config.yaml
num_hidden_layers: 12
hidden_size: 384
num_attention_heads: 2
num_key_value_heads: 2
head_dim: 128
intermediate_size: 1536
vocab_size: 30509
hidden_act: "tanh_gelu"
norm: "layernorm"
norm_place: "pre"
norm_eps: 1e-05
positions: "learned"
qk_norm: false
attn_scale: 0.0884
bias: "qkv"
tie_word_embeddings: true
parallel_block: false
init: "trunc"
init_std_qkv: 0.0375
init_std_o: 0.00938
init_std_up: 0.0375
init_std_down: 0.00383
optimizer: "adam_variant"
learning_rate: 0.00135
beta1: 0.95
beta2: 0.98
weight_decay: 0.21
lr_head: 0.0124
max_grad_norm: 1.0
warmup_steps: 239
schedule: "wsd"
decay_fraction: 0.533
decay_shape: "linear"
final_lr_fraction: 0.05
batch_tokens: 131072
max_seq_len: 1024
doc_mask: true
train_tokens: 447000000
max_steps: 3411
dataset: "wikipedia_en"
Each number is 500 + 50 x the weight over its row's rms, rounded and kept within 0 to 999. Layers, rows and columns count from 0. Numbers have three digits each. The size before them is the row's rms in percent of the matrix's.

# down: layer 8 MLP down (transposed), 1536x384, rms 0.0447, rows 1280-1311, columns 96-191
# up: layer 8 MLP up, 1536x384, rms 0.0557, rows 1281-1312, columns 96-191
down1280 088:422509553499532525582575504457481472437543519432505604497479510496449437508502495504541469554559600476504422476490555489526551461560536475489514382413520436364528516445497473478438482504522543486522555541451457490552422422495503536457471563558439546463530421548540537474560624504481583500
up1281 104:443445484452468509570467376549421474475560428528503466532452450528441519555475402527551508472436536531518554479522495475405508512540524464468521558460465584442450501549606489483508476615424537556497528561401514607549547454574539477565559516572457515426438554486492481582496546434419441505
down1281 116:486515482456527484463480501477473480321469571421525598528539589475560549501517500466444401458442476514609470611479564512535461512506446545577505476467468443561531510524521480481585486483530537571504489454444550504493637482428487511459491490407499522508440491428615485475498455472513509473
up1282 099:553418536564611576513532565507419454509617434494532499456559408456447539484598493537484543520438396535435441499424494577522568547519535517508551543466490497447474512489566419490510494466515445549502503609551479576472559533465566496520532488482481458455523517548482464522546504535521531524
down1282 101:510515454422444433510436502429487530483500506532572493458554481503471494506522523477512471456467516407528540435531452474452455526518478519505490472528528378479572454546582496474553418468445504482511530437490513439558641506429400549572561515489533542490475535508414586426548447532473504501
up1283 094:454384488439462487488454518536485456497493478456431526490490477559574400499529535442635435539478531448502639445480438478470516472462575469479443497460537484498480507582431497539419555525519489490486590505462517535482564511539445529455498539396478548490572548517504544516447499468468423502
down1283 092:547458558571501500529473538518477511435444452584561413534558532491511589474394454549409440528534456518594485535507622481552449518500507500387520471569492481539512459410559528494489418459506580531489436469462539393519418486398565541533489374550475505466530497487542452543491459477498410409
up1284 093:561458453472499451550530524530464531539485510487510459456481532546561578556490533516465534530521461502453518542421522477518443567457631526514424442498609499560534576615553441581577463486469520508508467501531544555528489500549542496533498433500546525446531498457446454551494519518452479603
down1284 083:491511485548483457498507520519568510566465431549593491482387518534440463487385452540454477536484539472542550515531368452445534454461419524544490561464541656521495570461427506446564521503545472468531498404516539549481423552501489543555536591557451433459499540505469502573540481508522550517
up1285 104:515514591430536526501470464557460513488514488522546483483590649594504520490462528505569485553533546456489535505565440605577441498570531503501522547588518437447535393440432490559474478525487499443451604470604529503423531470535524477551563476526507510467435447467426486540513569532357551479
down1285 108:478439544507566480544459557530517626417582583601512479500525449503492583529527455477515567512425514505538511493578490487453495521530593455472518404486450497563541481525417474526500527537488537477394463456475491605563508457528399492463507565423548408494513368490539493448575479439528459517
up1286 108:454511462462539506503618486508502527482505496502450550521531666495490465493554412451592478523457487574454439484647510447606563509459530450569496438590509608417489449453513484590500420460433535498417521473558461497510498485518498481481466464594482423502488578510468528492534457547562500429
down1286 109:556512502494479488500424462455532503490432474426484417538484492397457365496456509487517568518521536414593562577538497538511435460514534461524532473547563518481515419385461479476486551495520531612477553462547480537542457420473453523546423516519467523506470543489535507454520432514537487447
up1287 098:440495607458598461531639408468526479501542395491548554526534523502505516533481453460447446519501490524484427494493525427580464514446519550448410470528537477505532533458448473438407482499468513481524526527382544471459542482502454538501425469626590502480439475420509473465506530518491456517
down1287 093:501554517512452510464507489533560500574521476481423389513549465537535498405475509441492474537554590589504500479451581482521490464438544509542557447524589476423544558486498478570488558396469532436521475480588642644551507492484455552535563476453374505550605482524500580432454492502543460572
up1288 097:601405476458561472463429513497465408490486464412589562491553586552508507496575482513586543584560535529507444505497542504515480482452608528440378532472516443445503447431522444519469497505550455521530446504514515547517541540473493504525575507540496521474513416420467437486392543516523496576
down1288 092:476488454549506482419476494534553491670503382554463511534497449461524432510443539549481504600441548489455470479489549437476504436417539431489508451532473498528521529504529539622596417557524503560468418509460534531524545504559439515549494519508470445493447488531489462439488538606509498507
up1289 096:564520520471566481482491445503428494506513447505547521541468413470504495544593464456526601548528513637508435556421536487554496518460560454406491460517536580541549510540519493527518477462498464570482516522510581497482506460588500555530523567439506495480400589513464485453522521519420424560
down1289 091:476434440493450425524551471489520482596557554559472428505436602526532494508464571462523487475407472501515564439571482470483518560412437432555469522506419421520524433419502455507487493459559500478457554544507494501480514589469472456510386475507468466489513431500545460483467422562577470533
up1290 087:539468472577518500523485461614596464518446497501566401419426584476448496572426429433541521497452564425567506455557477461507536635494519475505449486526534493521592532537622525443482468502509502485532504554574427431561459526565565558560541437464537516538451478459458450491397533501492516462
down1290 080:535473499545433482575502474513432495626393497463448516546537437470495523458469426544426457466460516470513550515481507513456567433488556540443458470511518380561496503484541535468573516527464531595499452429424562529572466542507460541487450448557423526564512539536404542622431585452571459511
up1291 101:437374489533522409537579455423510499438506418451444546541498462455456442420570495483555459607529570564530585577424530523531548526527552494535623453494550480539424457507540461435482509513526537488508501537563459461404521482468520439505496437598441366487518451491513422486535483508508592525
down1291 091:542523469446497492483495433614465489489430465460542550531459416568495522513461500446483544554554458473533488554443570514550519486479523476463569526491505614521508549552543484447595424493522459496498415523569606593486521424412556512518584467463505401498490541426431503503544576479554517494
up1292 096:475582521458427449514504504503531444567424522542485413490524438575496463486508358459538527444459456438568511397425502544539606469569458375537454554566476543525472440405436511530500506564449461489499571546467512522510571481596527458478478509522556543520595533517486554549487498456456445481
down1292 089:598426556498442542501408508460532587537498427565542431451496511567464448475511484565534519448525459386432554494540445491553487472523472549481534445551454415510501479586472507452476521513491473496466522487469504475584381473505444609443511515512460406415542486473505505540544487479488424399
up1293 106:525503449466444525471563467616528554477519536464486499462542492513564540479494466490433518474403477459543539458542408477452495498502516372465514573543520486400511551509503509602454470450497428489388485433583468435419542512501511562450508501561501453441615548509440490430551480553485592505
down1293 105:566421457519510460516497439476596553457498512423465542575568480503522563508468502456415584551557576493497471484551479560600527524628522528529408525621573524430510462557576524498501501501487546531477455468483509523445546421476494443585585565542421493590470564480453450585567611440397432438
up1294 099:461528553462509510512530538464453585401455494480539599464603537461550408435415558485480497474501425525538496521452567517403465418476531437550394402510428544448446431464627486444493409429558457604554520496585459427481521497520437475542545493510496456448562504556504454475534465428426587372
down1294 108:507508556417613401494514543515477393324462507421501562430561548526490592520492483482515556483485496539461551482478440545602539504558447448513513512455523525499524532500460503513440381510521455498516500422489517515548628496394492517463522477495534450487527479469558495408556620574557475529
up1295 102:498509529571577479617541559472491494513411517572517549464498528479534488554523441510486503599489422459444476508468515487461540546529484539605549486499474542561494483455533510458504496473415453493547598471519571502485509479434559494442472387506543525512498483514539457516542522510542493467
down1295 098:533540438562467635569519433500450506517512535481523457469581456471447496516424485524415584544534419485517530529531476551506445461528509527545509560553465514432586630499469503479494501525533502539519517390539535501525543603529498534506470480392439500526588461507434494448531474568555561459
up1296 098:516504484399443514468432524463503442483569496495458483437426571582555509448533412515550585541508476493555472435530535517507554539491499443505508527547547563491441545563562561582496559453532501494376493523603437419452547511503561503468494449531552546484427388513488508477450357497530485513
down1296 095:491521544499494432460478448478503501571410580469496537455506442513505542526425540494504451480530412538487498604511476449521530494448531645561464513493496440453465455514512545496549489487587559304579485499454479491499558600519486632521505472575431463540506461547476560507511612477558408474
up1297 091:542445515485558479467483512550516538538512509516462522443419502546510503500480496552488546538515520514674524455415544495488569586465626491421536507575460451523499443440434422558474541523441509555432568500414417523488521535501495600500496543474486539540409588534386521530412543447505475529
down1297 083:408571474386490494470533530422564491479457559481486432454531534437538494464499530515532534572473441491433476497541507471467510376507515516486513455472538517488484594453476505380579491484588537498566504484485584480504531510510494497513509457621410515554518446598462429506468498446521531485
up1298 098:477409539469306479560465546608490359420441438449454540590541611529468436525532438497571492514439506491475473440424509496450537504487508523517450347465528473556514530494527389452549477439541554498578517559444453527409477496493512524531535528409492542440519466430537506543532544517501446562
down1298 100:523574368457547580604533498553529494381529495557511504474464432489478528497511577523496454514458617513471499455488463477497474536530449559430418503407604513464503427497546630488488502481487486534490444501490590493516504427475469514540410480518460484407481522348542487511490497454474518464
up1299 090:545464487474494532496556491498478408534381608561488522501536585525502481432571533512480432492523512570518569480501384610471454499527544454468556444476543564534552488514473522442530538489502469474509507521491540485417506450556536507517515385427435512486464439523440456517533469529434510508
down1299 090:477473555504443519491450559563491656513541490510552505497535497533476441534461550522533486507487415502577506514514521477486474395435507503560528524545537519418476500546501532476409542490466525548454451448555475544546377488464529439430417498410529472589454495542504628544581537469526414507
up1300 097:501522518511466551523477478606479424500511532390439479554569568605521442505437447541509470453390494473549489462547459503467576494484436512539517538449519498611440478472533379544482529586503436458363507548474504437439556433461552438583520464497475551418410463517536495508471466510443538455
down1300 092:521475473500425440497483534488527541554522504539537497471514467430427440513444439522438504517507459448498490531496573486429385532514516460516473574540488398576434462492624553560523437550435525595474466459501474428496551531506535540524558529480627519478577513532550544401444497508516429561
up1301 095:521551517538499587497520502512475575483481388597451407516556535582519550472435479475452460445538498543502457420532498461526521501429554516571472466520477499506560525520513544448485502551555484439428477551545488558497533496488431420463539595562442576544460437514558515498435605569575506532
down1301 092:494585437437457520528446522582599529436578559610542534444520433484480460563511467505554525560345482532522499558483521483545481472444428507467570523633567398493436564533494510485441525555490542456479417449456519585495603527457596544440515463475440407513410419544491564532545564497466458529
up1302 105:513495437505518513502456498526511527479462584506551490382513479507471453425440500459481537492471501503548500477523526515462508524476415405503480546440492560505457435370383550435472564426556561574538598543504453540499506412602503488517515440452469511403549536425489414527570506469397494446
down1302 099:514498532580466518556611490480497446579507410570485545571601504531522520474491472522462486500453492436472461527454483505469572657613502408569455433464542435405553524458536550486473576467403462541467561517532546526469454456505507602541529527591434429514445525475548430526518485440519462521
up1303 098:375501522455450510497581536494457462506568549517454430509423484506563523499576502496578557480378515526489549501507452599470594533568540449439514426517603543488497439514349479678513486407402530423447454565590493490362505484539520446556528508471517499526572500580411513476463491444509503433
down1303 091:464492478510556537554511590512414534492449573493484514467431522489446507547455454511501564543557504468487449482636360532511594535541557508500478499530545420503456494499485512474514440489579518437534526502547456425475623459560436514390462376456565495563434442519500491553509430576548579523
up1304 094:541422409449415447530468484527504495440624510535491463483557532520535494495398474554510537491513549605497565424515577548517615490588545467589468535468546601435499461487482433533481375439497497475515591563526455417526526448474486621479580479480576431516544420498568459482361439449451568469
down1304 091:502521413502550488448514554509406448583500477539505406468433553458525515467583410450427558463480559421520619642463442588517423589536543473468510501458516510592468507488524485541410472514522523503467627440618464511492450473530501532561540514543546526418481497513450508598521486455499535509
up1305 110:435495527516504544485433492602566445454563483530426462513469425574485550473519437524477513554403470505558516415513466438431525570566548443518420567563532368521584502495493446565439451474415469578512570525449597538396523506460464438518451507559508457480468539518506538456432549541540451504
down1305 114:519490496474591436462498428448548516374522503527565488551551499506535639544461552503526439539565510541404508507441477478469539502537534508483462511495554463537502495575493463425446464470530531500483622522448457417525581538437469502575499512478431526568513469495554511446501398514454542485
up1306 100:502458520493496623494583480510502532504495487605580511487505504527532489470461443473539497421525515529547591444485398551414521531439579511527532506501474502454463422465548494502507490474502598578594547517577516484485521536498610411460553508572501451520523516462444530595531495451469525502
down1306 096:489478454569509420534482535475485513603430448534438431513433503492504552515557498483493528448609563497562452444383472566488431464515568522502395455465561556457498444522525453524522485466357376518516476544523464489560580487512546513435510435475594466491546446441551470481471548514551347504
up1307 094:504531491493499459515500445535487504536465462484493452450505511488452571459557462495435514523429508519497511523472471462436452536498550442549455476587481429563548522493477516442506495460502469538527503478557416407473526513511530545593528376493627482469580451587415513588496482516431572492
down1307 092:451421468447555542506468501434462562643483546390599557478487570553473569498496514528491541479488531454480525529548517473494485548506522542462492555481604546479440430478432536500463492484466535509566590537524503502479675520476523608469594511532516458496476525454449461520575585456499435446
up1308 099:444409521527509527525483510602552419450566475610474424401486520522516449456435431596517546524521500499520500471378542477510487557474428455483472542614520603414457509457545553525447436489426541450501526473449430589567496502459499456476535541578529432535454451441532491516505479604458456512
down1308 101:531427509449472468516474532428563540412468489429485632388490499526584506503478529445457503539560488528519461489549576535554439545542567474475410442498582481425461512520574519504543522465552510499498525524558605495533560423509445552541455487516492528368475562499563533443496461486433571507
up1309 097:565519513496488558514481513549507487445574470540443530526450556537614426568466539500519563482439475450506541430533520444551528558408590463459519529550530476497487473407533490445440545493420488476468504444413451525448460510583489457531554546557488530481466449613419462491473515512503524421
down1309 108:534476428582512471469509511460546516366483560419558508482511511423478420491433372477490442540556538431464547632452466456493484456514467491529428574578438584575522574523488453557542396459496561572544477440528580511556567422509549466559494454495548486497489500487478582436498497504507487504
up1310 098:489430495467474462539461516582501516418546552431467557512508428507607490495503543542565538504515438442523509468487500445496545500431570515557396467480580404487493495491466535480427495558507443480432506502529552404496534428529544545572455465573563482442487405582525465392463529484443558495
down1310 099:369525540478522574461567504425481559420517567540501544588456538510483440511516452490357492504520417590532444498458539554632474538565365417534502501475455570529424463512549446446474464464491509433520540594463475501462538549432477507483598510553491512559496435560474523482482445550443482484
up1311 095:493461602531562486500524471461474464526486567507411427515481523537523440545519471538544483508496444483511438523634517564452382501448422487546515456460497552425514563542520492516529522442624495424497474566518413452402526369484561502479588499550572526498519580494497511494535506599496488523
down1311 089:493521443576544534508557574603517591392511474453461523511434451478577528511521489508409546607459481542422422520452523384522533535461502481421507571551429475490403432488452534477492492483468506491482525502473557511592581523563306527487448522509388483547529508440523451557401424450564564483
up1312 091:510556516586478428512486501450500558504443437460529597449561594484532442530537566460522438509567504526484537515496472485491406539608467469555443421517463476549534470444503492508442506537554480467545515627516469457454551476541493537505510487536550443438528441423452505435516523576468542513